{"num_key_value_heads": 6, "head_dim": 32, "hidden_act": "swiglu", "norm_eps": 1e-05, "rope_theta": 4230.0, "init": "uniform", "init_std_qkv": 0.0429, "init_std_up": 0.0429, "optimizer": "adamw", "learning_rate": 0.00113, "beta1": 0.9, "lr_head": 0.00573, "max_seq_len": 768, "doc_mask": true, "train_tokens": 150300000}
Each number is 50 + 10 x the weight over its row's rms, rounded and kept within 0 to 99. Layers, rows and columns count from 0. The size before them is the row's rms in percent of the matrix's.

# gate: layer 3 MLP gate, 512x192, rms 0.0666, rows 460-483, columns 96-191
# up: layer 3 MLP up, 512x192, rms 0.0625, rows 460-483, columns 96-191
# down: layer 3 MLP down (transposed), 512x192, rms 0.0552, rows 460-483, columns 96-191
gate460 100:49 50 50 42 42 53 64 53 45 52 44 67 62 48 53 57 57 56 54 29 27 47 43 53 48 58 48 39 48 58 30 34 63 39 32 38 74 59 37 40 28 49 41 61 23 61 36 51 34 40 70 56 42 55 46 59 60 44 41 44 52 40 47 56 50 58 55 60 54 48 74 63 60 53 46 47 54 52 43 52 55 47 44 53 47 56 37 53 57 55 47 41 45 50 35 47
up460 103:51 53 48 67 45 55 42 38 59 43 47 61 55 56 60 35 59 40 36 63 43 54 64 47 38 30 53 63 31 69 49 35 36 48 37 45 40 48 33 54 37 53 45 47 57 49 51 34 57 55 36 63 46 54 61 47 60 51 50 35 66 48 51 42 55 61 65 51 56 44 61 39 42 26 46 36 69 44 64 51 44 48 54 45 49 58 51 44 40 40 66 46 45 19 54 46
down460 105:48 52 49 60 53 47 47 59 52 62 48 50 39 47 57 49 58 57 55 48 40 38 69 43 65 41 59 65 52 38 43 45 60 55 44 43 44 44 43 55 49 44 49 31 54 53 57 54 38 80 50 56 38 57 54 41 48 65 41 40 18 54 52 71 58 44 47 53 51 52 51 50 46 47 38 69 46 44 40 41 33 56 48 48 46 43 55 67 53 40 43 58 57 53 38 42
gate461 100:42 45 53 53 49 51 31 59 35 42 46 58 48 40 60 48 50 47 46 35 46 35 32 38 60 60 44 67 55 28 53 30 55 44 43 44 44 58 42 44 43 54 47 56 49 30 50 42 55 44 77 49 50 46 51 62 58 68 60 67 53 39 65 29 41 31 36 51 56 53 52 44 68 55 57 64 56 59 65 47 74 45 61 54 46 58 58 62 49 62 54 44 44 46 54 32
up461 096:50 62 41 35 59 37 52 63 58 49 43 29 29 41 47 54 65 54 59 52 66 59 59 58 48 44 60 35 49 50 44 51 52 44 46 47 57 29 43 63 54 59 51 46 34 68 68 47 45 43 34 50 57 39 66 39 64 49 44 55 40 46 57 60 51 51 34 51 56 58 49 65 32 43 47 25 52 39 36 46 39 56 46 57 44 45 31 61 60 53 68 52 59 58 58 61
down461 098:35 62 42 50 57 65 43 70 53 45 60 57 47 55 44 54 55 50 43 44 45 45 47 60 57 59 59 54 45 48 63 34 55 51 43 54 51 52 34 42 46 58 35 60 50 45 58 67 32 50 50 52 65 37 49 62 59 65 40 58 58 43 54 61 67 36 40 58 56 51 46 50 64 40 67 35 49 39 40 47 34 50 44 50 60 41 40 49 40 65 59 53 50 33 54 42
gate462 098:60 37 42 47 41 58 30 53 50 52 54 67 40 56 49 49 38 57 39 38 43 42 51 34 73 55 49 28 34 41 40 50 41 50 41 44 61 32 52 53 42 53 52 57 48 41 59 48 44 47 57 71 30 47 56 59 35 46 53 38 56 57 75 44 52 42 57 51 57 55 31 52 70 48 39 31 49 61 59 55 43 50 39 51 45 55 30 47 43 41 66 40 32 33 41 47
up462 098:57 47 47 53 44 62 58 62 50 57 58 32 49 51 59 51 54 38 56 71 46 49 59 45 53 43 63 28 46 52 33 58 63 44 32 64 66 70 60 48 62 63 44 48 55 43 59 47 43 57 18 60 59 58 48 56 40 54 48 46 54 41 50 37 52 43 43 52 62 43 47 63 51 55 55 60 38 47 33 53 53 40 42 63 43 52 53 56 55 55 39 53 58 60 45 63
down462 098:64 64 41 39 61 36 66 56 48 53 54 61 39 41 51 43 45 45 34 48 47 50 51 41 61 55 58 41 48 63 53 40 59 68 56 56 59 59 51 46 37 46 58 48 67 50 60 57 72 60 29 49 33 47 63 57 44 52 45 49 19 65 48 58 48 48 48 39 42 43 55 56 40 61 42 52 48 51 61 44 41 71 60 43 60 31 35 52 53 51 67 46 50 50 51 60
gate463 102:38 51 64 38 53 57 37 41 37 38 46 60 28 55 53 37 42 57 57 41 65 51 50 53 66 39 40 37 54 42 55 42 42 69 48 56 42 61 53 43 57 55 42 56 53 36 55 58 46 60 66 47 35 50 46 49 60 50 62 55 48 51 52 46 39 52 51 39 29 54 59 38 55 62 42 56 59 47 29 43 47 43 43 47 50 42 31 30 68 55 60 57 66 50 53 36
up463 096:41 61 45 47 46 60 39 53 52 48 52 46 41 34 44 48 42 50 57 51 40 50 48 63 49 48 61 44 42 48 49 48 75 41 33 62 70 40 28 50 33 73 50 54 30 56 57 56 44 48 64 52 44 58 52 53 39 48 51 62 44 37 55 56 54 46 35 65 52 32 55 59 46 34 54 60 47 35 53 55 62 54 63 66 43 46 55 58 45 46 37 32 52 52 54 74
down463 101:42 50 61 45 73 37 32 57 58 74 61 49 28 35 51 50 55 58 48 46 58 52 41 56 44 54 70 53 68 51 55 52 54 57 50 34 49 47 24 34 25 50 22 55 56 46 45 58 45 46 43 45 35 61 52 41 54 56 46 53 52 55 56 60 31 35 55 53 64 56 58 68 28 46 43 60 49 42 64 65 62 54 46 50 62 58 56 48 44 50 43 49 38 39 40 63
gate464 115:65 54 33 34 40 62 44 59 62 38 60 41 51 43 42 33 64 47 48 39 70 47 46 45 38 55 60 44 47 52 55 50 46 36 26 39 51 53 46 27 51 47 52 60 29 27 39 54 49 43 43 64 55 52 60 44 47 63 55 62 48 44 36 64 28 49 56 31 49 54 52 40 56 47 47 58 61 45 52 55 56 36 55 51 48 42 46 67 27 41 53 59 54 60 58 46
up464 106:33 53 44 53 51 66 60 45 66 48 49 37 45 36 44 46 31 68 47 56 51 36 41 45 61 34 57 36 56 42 46 59 64 42 42 60 53 49 43 58 47 51 43 51 36 53 51 48 25 52 40 45 55 46 60 53 56 63 46 58 44 60 48 37 38 28 46 42 64 60 45 48 37 52 51 62 64 48 29 46 58 35 49 56 35 60 56 58 48 44 34 57 44 38 68 66
down464 107:57 34 63 54 43 63 45 46 57 42 51 60 57 42 32 54 40 56 71 45 57 58 45 45 55 52 35 53 53 43 52 49 51 42 53 64 58 59 46 34 52 52 52 60 54 72 40 64 73 57 39 48 46 40 34 34 63 45 47 58 50 66 52 49 48 60 51 54 55 64 51 35 42 29 43 53 59 58 33 59 54 53 73 50 63 43 38 42 44 28 53 42 39 59 40 40
gate465 101:50 46 51 53 30 35 55 45 53 42 45 56 70 37 40 39 43 56 49 47 44 52 59 43 50 57 68 39 41 41 55 39 58 53 51 75 34 47 50 60 58 36 52 49 57 69 51 44 55 48 75 55 50 62 66 57 44 37 56 42 65 51 36 54 60 54 50 51 44 52 52 55 47 60 41 48 47 47 53 40 56 55 50 48 56 31 35 45 58 59 54 62 57 58 48 46
up465 103:33 74 60 41 39 43 43 64 36 57 50 59 57 52 48 44 59 33 62 46 61 73 60 29 35 52 48 64 62 41 48 49 46 77 69 48 41 57 60 57 65 50 38 49 36 34 59 68 44 57 56 66 64 61 52 44 60 45 47 50 51 58 56 64 38 50 58 42 53 31 65 57 51 46 60 54 34 47 39 59 65 54 57 51 71 54 39 50 50 44 60 58 44 61 57 55
down465 103:44 42 53 45 52 62 55 51 57 52 54 55 40 55 45 56 72 44 52 30 31 49 41 42 53 45 52 52 51 52 40 54 43 58 31 50 55 53 43 34 58 40 35 60 40 42 38 54 42 62 48 56 50 49 22 52 70 48 41 65 65 55 47 48 48 53 56 47 49 56 58 35 45 42 64 48 39 64 59 65 40 50 51 49 69 47 58 56 56 51 30 39 22 61 51 54
gate466 111:46 58 42 53 37 46 36 45 42 31 63 62 39 61 46 68 49 54 48 58 57 55 58 54 53 44 61 56 44 44 39 51 36 51 52 49 58 54 46 57 54 58 58 45 64 34 65 39 31 43 50 45 37 62 50 66 49 69 51 44 43 65 49 41 55 51 61 48 41 55 53 54 39 38 50 45 71 62 57 59 61 36 45 55 48 52 66 55 67 40 52 44 57 53 39 33
up466 106:42 48 43 49 57 49 67 51 41 45 67 52 39 37 40 61 40 55 44 47 60 62 52 46 51 64 53 46 39 53 50 44 42 42 41 78 31 57 61 74 47 46 76 54 63 49 61 51 53 55 53 34 45 41 43 42 59 55 58 44 55 68 44 40 38 50 55 61 72 44 49 52 54 60 47 61 42 38 58 51 68 50 32 61 50 49 46 29 49 49 40 51 62 42 44 46
down466 107:58 54 63 67 47 48 46 35 64 42 45 55 31 51 70 58 73 51 44 59 33 51 65 51 39 62 47 43 41 69 38 52 48 52 57 34 61 50 40 62 50 35 39 52 36 41 44 40 46 33 42 55 50 52 60 53 35 68 69 57 71 52 62 53 44 64 53 49 56 38 47 47 40 68 50 49 32 56 41 25 49 40 28 41 42 38 46 46 35 57 56 58 45 44 47 53
gate467 099:37 45 57 56 57 60 43 45 57 40 63 62 25 60 54 43 45 55 47 25 37 43 44 64 65 57 53 48 59 37 46 49 50 46 46 61 53 61 37 64 55 61 52 46 59 47 48 30 59 39 59 38 46 47 49 47 40 52 45 49 59 35 71 53 38 41 54 37 52 56 32 65 58 48 75 57 46 53 58 59 55 43 38 49 38 42 52 38 57 62 54 65 48 47 55 26
up467 102:55 48 29 32 48 50 50 34 48 58 44 43 38 50 29 39 50 43 58 42 57 50 66 35 48 43 47 55 34 56 26 53 63 63 63 60 61 50 44 52 58 56 66 53 58 40 52 47 45 46 40 52 68 49 50 38 49 44 47 54 52 40 48 59 62 72 41 29 43 56 53 65 39 59 62 36 51 49 53 52 47 51 57 41 51 59 45 53 49 50 52 43 59 50 32 55
down467 104:39 38 52 43 52 61 45 49 61 39 56 52 49 45 47 38 54 43 41 37 55 43 56 40 43 69 53 56 42 58 34 58 46 52 49 47 72 36 52 54 44 62 53 42 40 56 52 47 60 26 44 67 60 52 60 59 40 49 49 63 49 63 53 31 69 61 41 59 51 40 48 60 74 50 62 32 49 39 59 42 53 68 42 60 62 56 36 51 20 57 55 39 40 41 52 42
gate468 103:34 50 51 54 52 49 46 54 28 52 58 52 48 68 41 64 48 63 51 55 35 33 45 71 50 62 43 38 60 48 77 40 43 54 39 41 59 60 56 47 40 70 35 51 38 56 34 40 40 48 61 60 61 69 62 49 66 55 59 57 47 46 38 49 58 48 50 54 55 47 42 47 61 55 37 52 47 45 62 58 42 52 42 47 65 38 45 44 47 42 57 75 50 66 56 45
up468 099:46 33 56 30 49 53 56 40 61 35 50 45 44 37 48 45 71 50 49 56 50 37 47 41 52 39 52 47 68 48 36 45 55 65 45 51 43 52 58 51 63 55 52 63 44 69 45 43 37 55 48 68 50 52 57 46 37 66 60 68 49 62 30 45 49 44 46 58 46 56 51 56 43 48 42 57 50 53 47 54 41 49 41 63 55 43 26 65 68 61 73 52 54 51 40 44
down468 102:48 64 37 41 48 56 56 24 60 58 32 51 41 54 41 46 32 31 65 49 40 55 42 49 46 65 42 62 55 38 57 43 48 59 57 50 53 61 52 42 51 45 62 46 43 39 46 32 51 58 62 55 58 52 55 67 69 60 58 40 52 56 46 56 67 35 59 55 48 23 67 66 66 49 61 64 50 50 58 42 52 52 45 51 59 58 56 34 62 45 50 36 25 56 50 64
gate469 101:56 45 55 53 48 57 43 49 74 54 43 46 32 34 75 58 54 51 50 53 52 38 54 47 58 58 45 59 59 38 47 58 52 48 35 61 56 43 43 42 43 67 63 45 44 51 43 45 38 50 41 43 51 56 52 55 37 53 62 44 39 46 52 26 62 50 38 47 44 62 45 53 34 46 57 51 67 48 82 50 31 46 56 62 39 61 54 35 44 48 45 58 56 61 65 60
up469 103:62 60 58 46 45 45 60 51 65 63 48 45 50 49 55 44 60 37 47 56 72 43 36 49 40 63 66 69 54 44 60 33 56 53 59 63 41 39 58 33 49 45 70 33 40 58 39 40 47 47 53 52 58 55 63 51 51 47 44 42 49 57 46 35 51 51 39 49 36 48 32 49 42 51 44 47 52 40 48 52 47 43 60 56 35 42 51 43 46 51 48 62 68 53 40 54
down469 107:36 58 55 53 34 40 50 51 43 87 43 40 70 43 51 23 47 40 57 58 42 43 37 60 55 63 37 57 53 46 41 54 49 60 50 57 49 56 42 66 48 65 60 55 51 46 33 59 47 94 45 69 69 60 55 50 50 59 42 38 49 44 43 54 56 61 53 37 64 39 72 49 46 53 57 49 49 48 46 52 53 45 61 51 51 43 45 53 51 38 58 51 63 72 63 42
gate470 095:66 37 31 47 58 46 63 35 58 56 42 42 57 33 53 47 65 63 54 43 47 47 56 53 45 35 54 39 55 54 41 56 53 46 38 54 60 52 41 45 57 56 54 52 47 56 62 40 42 52 49 36 79 64 41 59 49 43 40 73 53 43 31 40 46 37 44 51 41 44 45 61 42 69 38 50 59 41 47 50 46 66 64 36 50 42 30 52 69 30 53 42 41 55 52 56
up470 097:55 52 52 44 68 61 47 57 46 40 50 54 50 53 51 54 56 46 56 49 58 45 49 48 64 53 44 82 41 62 48 55 60 59 57 43 37 45 51 47 53 37 48 41 70 37 67 53 65 39 60 43 52 50 28 61 46 40 60 38 57 27 41 34 34 26 34 42 51 39 51 50 38 52 65 42 61 51 43 45 61 64 45 47 52 36 49 46 51 45 44 46 58 56 39 53
down470 097:31 48 44 37 72 47 50 61 58 64 53 50 55 54 38 50 24 32 57 51 44 46 55 47 47 55 51 51 43 44 58 53 40 43 29 49 42 53 49 73 58 52 35 47 46 61 49 38 52 62 51 65 49 43 59 50 54 35 51 57 35 68 41 50 48 35 60 45 45 38 62 51 49 39 44 30 46 45 62 50 41 58 52 47 50 55 65 52 36 51 33 54 46 50 41 72
gate471 105:48 51 75 48 34 49 55 56 38 45 53 56 53 30 52 48 41 54 50 56 45 50 54 61 59 59 49 53 35 52 45 56 52 41 62 48 48 44 62 67 53 54 47 65 44 47 59 51 37 50 49 49 44 60 41 55 53 51 50 46 50 34 40 49 34 47 42 42 53 47 56 32 42 50 43 60 48 42 36 47 43 59 45 46 62 27 50 55 39 43 61 53 53 46 42 48
up471 105:58 52 61 42 38 53 47 58 39 44 58 57 56 30 54 48 54 57 50 50 58 43 69 49 48 30 27 54 58 45 43 52 39 27 40 54 41 39 63 51 55 48 55 45 56 63 47 47 56 51 69 54 43 55 40 56 55 51 56 58 67 43 54 51 43 48 36 47 43 63 52 55 65 51 59 49 36 44 46 50 38 54 48 42 53 25 53 34 64 45 50 72 33 43 27 40
down471 105:51 28 58 56 59 57 52 50 54 41 63 51 64 62 65 46 41 54 52 45 48 44 46 47 62 43 56 69 40 51 45 29 71 48 56 47 48 61 42 51 53 47 57 44 57 59 70 74 48 50 47 50 56 45 45 59 60 34 36 59 38 43 36 46 71 69 46 42 57 70 42 49 58 42 40 51 58 49 51 55 32 50 60 61 44 45 49 40 50 51 42 47 44 63 37 71
gate472 101:44 60 45 49 28 50 63 56 64 40 54 69 51 32 46 46 54 62 28 32 41 37 23 57 52 43 46 46 67 54 47 31 54 41 50 50 57 44 47 51 44 49 56 68 46 61 40 59 45 55 43 55 51 56 47 62 42 68 49 58 38 53 62 49 59 53 67 35 38 61 47 47 56 63 40 50 53 53 54 47 41 53 54 30 60 48 48 48 47 62 60 57 49 58 45 40
up472 100:52 51 58 53 42 43 39 39 58 63 51 46 55 47 53 61 35 50 41 44 52 37 53 43 40 29 49 32 57 51 54 29 50 42 51 41 41 47 42 66 46 50 52 56 59 80 44 31 69 46 54 54 46 35 43 48 61 32 60 46 59 38 37 60 37 37 38 54 49 54 43 43 59 44 55 40 27 38 56 51 41 68 53 38 47 40 47 70 64 37 54 56 60 44 40 57
down472 099:76 40 59 61 56 49 49 42 61 37 48 66 63 47 60 50 61 65 52 71 41 62 41 69 44 49 59 39 46 63 48 54 56 61 52 73 41 69 31 53 60 43 42 50 29 76 48 59 44 46 51 50 59 48 57 49 44 41 42 59 48 42 43 54 49 55 48 57 47 56 41 43 55 53 39 42 60 43 41 60 57 51 34 57 56 52 37 49 34 44 50 48 61 35 58 43
gate473 114:57 36 68 36 42 60 52 58 52 23 65 44 44 29 54 54 55 64 54 48 50 41 43 36 50 35 50 46 38 67 44 46 48 51 43 35 45 57 54 42 65 51 50 43 59 47 30 35 34 39 29 41 61 48 64 64 41 68 54 66 62 52 54 39 24 68 47 25 32 61 53 51 61 53 44 61 62 42 68 57 58 62 60 64 48 62 45 52 57 40 54 62 34 65 43 34
up473 101:56 55 43 54 36 55 27 48 53 57 41 53 36 71 43 48 48 47 53 55 58 57 44 50 36 57 35 63 76 34 34 41 39 52 49 55 54 51 49 72 46 71 47 62 48 43 46 40 39 48 43 50 60 32 42 48 56 60 35 53 53 51 60 56 43 37 65 57 47 60 42 54 43 46 57 37 38 37 50 40 50 52 34 44 57 53 60 55 48 34 47 50 55 55 41 49
down473 102:68 51 83 47 48 68 42 48 51 47 57 53 52 55 63 45 48 49 38 34 40 59 43 59 60 60 41 57 42 62 54 62 52 37 64 38 53 70 46 67 59 68 33 48 27 43 60 53 43 55 61 47 55 65 48 43 57 39 33 40 54 36 67 42 58 39 42 54 45 45 60 52 69 34 56 56 49 54 52 72 47 50 38 33 39 50 49 55 37 55 57 46 53 57 48 44
gate474 109:45 47 69 40 48 53 46 43 47 30 43 50 56 62 57 50 58 61 39 35 40 55 46 52 69 55 63 55 62 67 33 34 40 66 51 63 51 51 48 55 48 72 50 70 54 34 46 53 38 48 54 58 53 62 59 54 62 71 52 49 39 61 59 46 61 53 50 67 56 66 54 52 69 41 52 36 41 48 49 59 45 36 39 63 49 46 68 55 59 59 40 58 58 52 44 40
up474 103:57 36 43 61 56 46 36 57 59 45 44 49 55 44 42 60 48 65 58 57 31 58 61 61 36 53 34 46 44 60 52 50 63 34 63 36 46 32 64 56 61 40 47 42 43 58 33 42 47 56 52 53 49 49 37 61 46 43 45 38 66 43 51 59 52 25 62 43 40 58 45 33 49 55 52 58 62 34 60 36 61 69 49 50 58 41 51 71 44 57 75 63 48 60 52 44
down474 104:25 47 62 32 43 44 44 57 48 64 50 55 49 50 41 53 36 64 52 32 38 48 55 64 48 35 53 52 54 53 62 40 57 49 51 38 48 56 55 57 53 38 46 29 60 41 67 58 53 20 33 56 53 60 64 32 49 42 59 45 68 37 43 52 48 45 48 66 53 55 62 38 46 46 59 46 45 44 50 68 51 50 39 62 54 51 79 60 54 52 58 69 71 50 57 48
gate475 097:26 43 39 65 57 42 48 51 49 47 50 61 40 48 49 28 45 56 53 49 69 66 48 49 52 68 28 28 42 57 43 47 60 48 38 58 49 51 52 67 40 59 38 47 51 35 53 46 64 44 51 48 46 43 82 52 61 44 37 73 61 30 55 58 48 41 46 32 53 53 48 41 51 48 53 51 48 47 54 50 74 43 52 54 33 48 41 38 45 43 43 32 61 50 54 56
up475 106:76 55 54 47 34 43 35 66 56 48 49 53 53 48 45 49 45 76 50 49 42 38 42 42 49 57 63 57 44 43 45 46 41 21 68 63 39 51 45 42 51 38 57 53 57 46 50 44 48 48 31 60 31 32 51 59 40 37 65 44 54 56 44 74 45 49 49 58 47 49 50 54 48 54 46 53 63 62 48 45 65 50 63 67 50 56 49 46 64 38 55 41 23 43 47 59
down475 103:62 52 53 46 44 44 40 59 60 58 47 63 40 38 54 49 27 53 65 53 42 50 57 49 43 54 42 44 45 27 41 55 38 46 55 53 29 54 55 56 48 45 39 48 42 48 49 50 60 68 51 53 62 47 47 68 43 54 53 53 40 56 50 58 49 45 52 61 45 66 48 61 59 55 40 53 72 57 53 33 43 44 52 42 35 65 51 45 69 55 56 63 55 34 38 47
gate476 103:68 44 34 35 22 52 48 40 44 45 41 52 55 37 41 38 46 45 63 53 33 26 39 32 57 42 43 37 52 54 63 46 51 52 45 52 41 63 53 36 43 46 42 32 37 37 45 41 42 46 38 61 55 69 34 43 58 61 45 35 43 59 53 58 35 56 47 44 49 31 54 36 49 46 51 50 39 61 51 41 46 69 56 38 51 51 33 52 33 23 46 55 41 57 32 53
up476 104:61 43 34 45 59 45 38 31 48 29 64 50 46 54 60 67 53 67 46 55 45 39 43 39 58 48 45 39 61 50 30 44 62 59 40 56 34 48 42 54 64 43 45 55 49 31 64 30 36 53 52 68 52 62 50 63 42 57 71 40 58 58 59 32 29 69 64 36 40 43 42 68 48 40 48 31 53 57 41 50 66 54 51 49 42 51 60 47 40 50 44 51 37 49 49 50
down476 102:68 35 63 38 46 44 32 25 51 43 34 48 64 33 57 40 55 48 57 55 46 54 60 44 43 55 45 46 49 45 45 53 19 48 64 65 44 44 52 41 65 44 51 59 50 52 40 44 48 27 34 42 57 76 46 49 46 58 58 51 52 49 49 66 53 53 55 35 53 37 57 41 41 56 45 40 49 68 51 53 74 45 72 47 50 61 55 56 38 41 39 41 34 41 50 46
gate477 100:55 54 55 55 62 48 52 55 61 44 56 66 59 44 41 59 35 45 41 52 39 49 43 47 45 56 52 44 42 52 52 39 47 60 36 51 57 41 48 68 58 59 58 59 35 43 54 53 54 48 44 64 56 39 72 48 44 46 44 52 53 28 55 49 51 22 54 44 35 57 52 37 58 73 49 70 50 59 47 60 73 53 49 71 52 48 57 41 56 46 52 42 52 49 57 54
up477 100:37 45 37 37 56 40 45 47 50 52 52 62 60 42 70 67 57 47 43 54 58 38 46 50 60 29 40 51 40 55 50 46 36 63 57 49 45 50 42 58 41 48 42 26 63 31 34 44 35 51 38 53 42 49 50 52 63 56 58 34 46 30 34 47 51 56 54 36 64 42 44 25 47 44 54 42 48 47 50 60 58 56 51 44 35 42 54 61 28 35 52 35 41 51 37 47
down477 100:58 35 61 54 50 42 52 63 46 29 65 67 46 45 47 34 42 43 71 42 52 55 46 29 31 20 43 61 50 42 44 42 47 63 47 49 46 45 49 63 54 32 61 46 50 65 40 54 44 25 46 45 40 38 56 54 49 43 45 40 48 29 60 42 38 55 40 57 33 50 60 33 46 44 46 49 41 48 54 50 52 47 62 53 49 56 43 46 36 64 54 52 44 61 50 49
gate478 110:55 37 62 47 47 41 39 57 62 38 50 48 36 30 48 58 53 46 66 56 59 61 40 56 66 37 61 41 43 45 38 53 52 46 63 49 46 47 48 49 45 48 40 37 54 37 54 60 45 52 66 45 54 62 53 47 50 49 49 47 55 59 36 51 48 61 54 56 59 57 68 50 35 49 58 65 49 39 50 53 59 50 50 43 42 66 65 35 56 27 51 49 53 66 45 56
up478 107:50 39 43 52 53 43 56 52 70 46 43 67 47 42 62 65 51 74 62 66 71 47 65 58 38 39 50 58 52 53 34 61 36 55 51 64 69 62 64 44 52 37 56 56 38 43 51 47 38 33 59 60 43 57 53 46 65 56 61 41 33 55 48 61 40 48 54 39 50 41 26 68 24 48 46 57 39 59 61 41 57 46 53 45 75 42 46 53 39 46 51 47 53 73 44 61
down478 107:56 45 40 41 34 50 47 59 39 47 32 47 58 42 42 35 28 53 50 47 46 64 63 56 60 35 40 61 49 36 52 47 51 50 48 46 54 54 43 37 43 57 45 55 54 51 43 37 57 48 56 36 60 70 32 55 44 52 37 51 50 41 56 37 58 51 49 47 55 54 56 44 63 46 43 46 29 31 53 75 51 43 48 59 53 41 32 65 50 49 65 51 56 51 36 40
gate479 097:49 56 66 38 24 56 33 47 68 39 56 66 51 36 55 42 55 60 40 41 54 51 40 46 37 65 43 43 40 66 63 53 45 67 52 43 45 54 45 47 48 46 56 59 56 38 37 46 43 49 62 44 50 73 35 49 61 66 61 40 49 42 46 57 34 46 48 36 37 48 68 44 36 48 63 42 42 43 51 48 59 45 34 50 56 65 36 62 34 34 63 51 54 61 42 47
up479 098:51 40 65 48 37 45 38 49 66 54 43 62 66 66 41 48 63 42 51 46 51 57 43 45 45 51 40 49 49 40 56 47 45 60 61 36 44 55 44 43 59 36 53 41 57 55 56 54 48 50 69 60 51 65 50 43 51 62 39 34 40 56 43 65 49 55 60 64 43 57 72 28 48 50 69 60 42 37 53 43 47 36 50 45 49 53 61 68 39 47 56 40 50 56 49 49
down479 103:58 44 53 57 49 42 59 33 50 63 44 42 57 53 34 63 72 24 56 60 48 39 57 49 58 40 46 48 54 35 42 58 48 38 57 55 47 57 43 26 62 42 55 50 42 49 47 45 72 67 50 55 39 59 60 46 50 47 47 39 61 50 52 58 47 42 65 65 65 53 56 60 51 65 53 61 58 32 56 47 51 49 60 42 44 44 61 57 52 51 49 74 40 62 32 21
gate480 101:48 44 61 41 38 70 67 62 70 27 64 32 21 50 42 42 57 63 40 37 61 32 40 52 50 48 56 51 39 52 40 60 51 49 46 41 47 61 29 63 58 73 49 64 49 57 46 55 57 49 56 41 46 60 51 71 46 61 48 45 47 48 48 45 43 71 48 63 32 48 65 53 47 50 55 49 62 43 41 55 43 58 41 54 37 46 40 55 70 46 46 39 58 53 40 53
up480 104:42 67 53 50 59 48 56 55 51 57 57 73 56 54 44 32 45 51 38 60 63 56 72 43 56 34 43 47 43 60 67 39 48 55 54 59 61 46 54 76 50 33 27 52 52 52 43 42 34 58 61 54 46 51 68 41 73 54 44 28 55 58 47 63 50 41 61 53 56 39 57 60 37 60 25 30 22 54 51 53 54 45 55 33 71 55 57 50 49 45 63 50 59 56 57 44
down480 101:71 47 60 48 43 50 37 47 54 27 53 50 45 45 52 35 76 75 65 43 53 60 62 58 49 52 50 51 38 57 46 46 36 49 76 39 46 50 40 41 43 67 40 49 50 46 39 49 61 37 42 55 54 50 52 69 58 58 47 39 33 45 36 53 50 70 51 58 68 34 46 49 46 40 48 53 48 48 58 54 55 49 43 54 58 33 42 51 70 55 52 52 46 57 56 65
gate481 109:45 56 45 30 35 49 46 52 72 38 60 56 28 59 45 33 33 66 39 50 57 35 57 64 49 45 58 61 54 52 45 65 58 47 48 52 56 51 65 42 51 49 61 52 60 33 51 39 27 40 44 66 53 43 56 67 49 50 64 48 46 47 60 47 47 47 49 37 52 31 45 37 43 50 45 46 59 46 41 47 49 63 59 35 50 58 51 71 42 29 57 69 53 53 49 30
up481 092:34 56 44 32 45 45 52 53 54 48 43 55 33 57 46 47 39 49 40 57 64 56 56 61 45 48 47 57 48 38 43 62 58 52 40 37 61 53 55 49 32 38 38 40 67 42 51 48 51 31 62 63 44 44 61 49 52 45 54 39 41 37 67 35 62 45 43 45 44 30 46 57 34 54 60 62 73 58 57 49 39 58 63 45 55 49 52 61 54 43 60 66 76 60 46 49
down481 093:53 63 37 45 45 49 43 52 54 57 35 59 71 33 53 59 49 45 45 62 59 46 62 55 51 46 38 46 42 36 40 55 54 49 36 31 41 57 58 53 54 42 54 38 52 64 41 52 44 80 40 49 47 51 51 49 52 39 51 50 52 51 62 38 39 59 53 81 38 47 47 46 29 49 45 48 67 33 60 65 60 42 67 57 56 66 57 51 69 48 40 51 46 33 33 45
gate482 097:60 53 60 48 51 72 54 46 45 38 47 50 33 31 46 41 47 39 51 49 55 47 52 35 45 55 65 43 43 47 56 49 45 74 48 48 50 17 60 47 69 49 53 54 16 55 52 48 41 55 48 63 39 71 60 68 47 44 54 40 41 52 40 61 51 55 54 67 48 50 20 64 37 46 35 47 57 45 49 37 54 40 57 65 50 40 53 45 48 51 39 39 57 51 66 70
up482 100:39 46 58 67 54 45 32 55 49 44 47 48 41 45 54 53 36 46 45 51 49 53 53 41 53 48 45 40 45 36 61 31 51 51 59 38 48 50 56 52 59 35 53 61 57 60 34 49 58 58 39 52 37 36 45 45 58 41 57 62 67 66 26 54 56 46 56 45 51 43 62 59 70 60 45 60 53 48 53 36 64 46 41 33 55 41 28 74 30 49 56 56 47 45 26 55
down482 101:27 62 43 59 50 59 57 42 51 60 51 65 50 58 57 61 70 37 60 50 45 55 49 43 58 46 64 33 47 56 42 50 49 58 54 50 57 42 54 53 30 31 43 51 34 44 40 59 55 53 40 53 50 42 44 58 58 58 34 52 55 62 44 40 44 47 55 54 32 42 22 54 48 40 44 43 69 40 46 38 56 50 56 56 46 52 54 31 44 54 43 61 56 39 46 44
gate483 088:57 50 49 39 42 43 50 56 66 38 60 37 45 45 33 53 50 47 40 45 67 66 79 62 58 56 50 56 55 34 56 57 31 44 28 42 52 62 48 60 30 57 54 75 60 45 49 43 36 45 59 33 48 50 51 40 57 70 57 47 46 53 60 48 49 41 43 65 58 54 47 35 32 45 59 55 49 56 73 38 59 62 57 55 51 55 57 51 57 53 50 52 43 53 37 51
up483 096:64 68 46 52 51 38 32 47 60 55 59 56 51 35 34 36 39 51 60 49 39 38 56 61 52 58 42 36 43 51 60 57 58 39 59 42 52 54 56 56 44 35 61 47 49 30 63 23 55 48 56 44 64 37 46 63 54 36 61 48 43 55 54 58 54 46 69 43 43 55 58 51 50 57 54 49 66 48 57 34 30 52 41 42 44 76 65 48 50 52 41 49 45 52 38 41
down483 096:44 47 45 54 52 41 40 25 53 54 55 43 56 55 56 39 53 25 48 49 58 56 49 66 49 34 44 45 52 41 57 38 46 47 49 51 55 56 73 54 38 47 52 21 56 44 55 44 49 56 59 43 39 28 47 47 52 66 62 44 31 50 33 28 65 45 45 64 43 55 47 24 53 46 55 65 45 44 53 53 35 30 45 45 31 75 69 52 46 56 47 57 41 49 36 53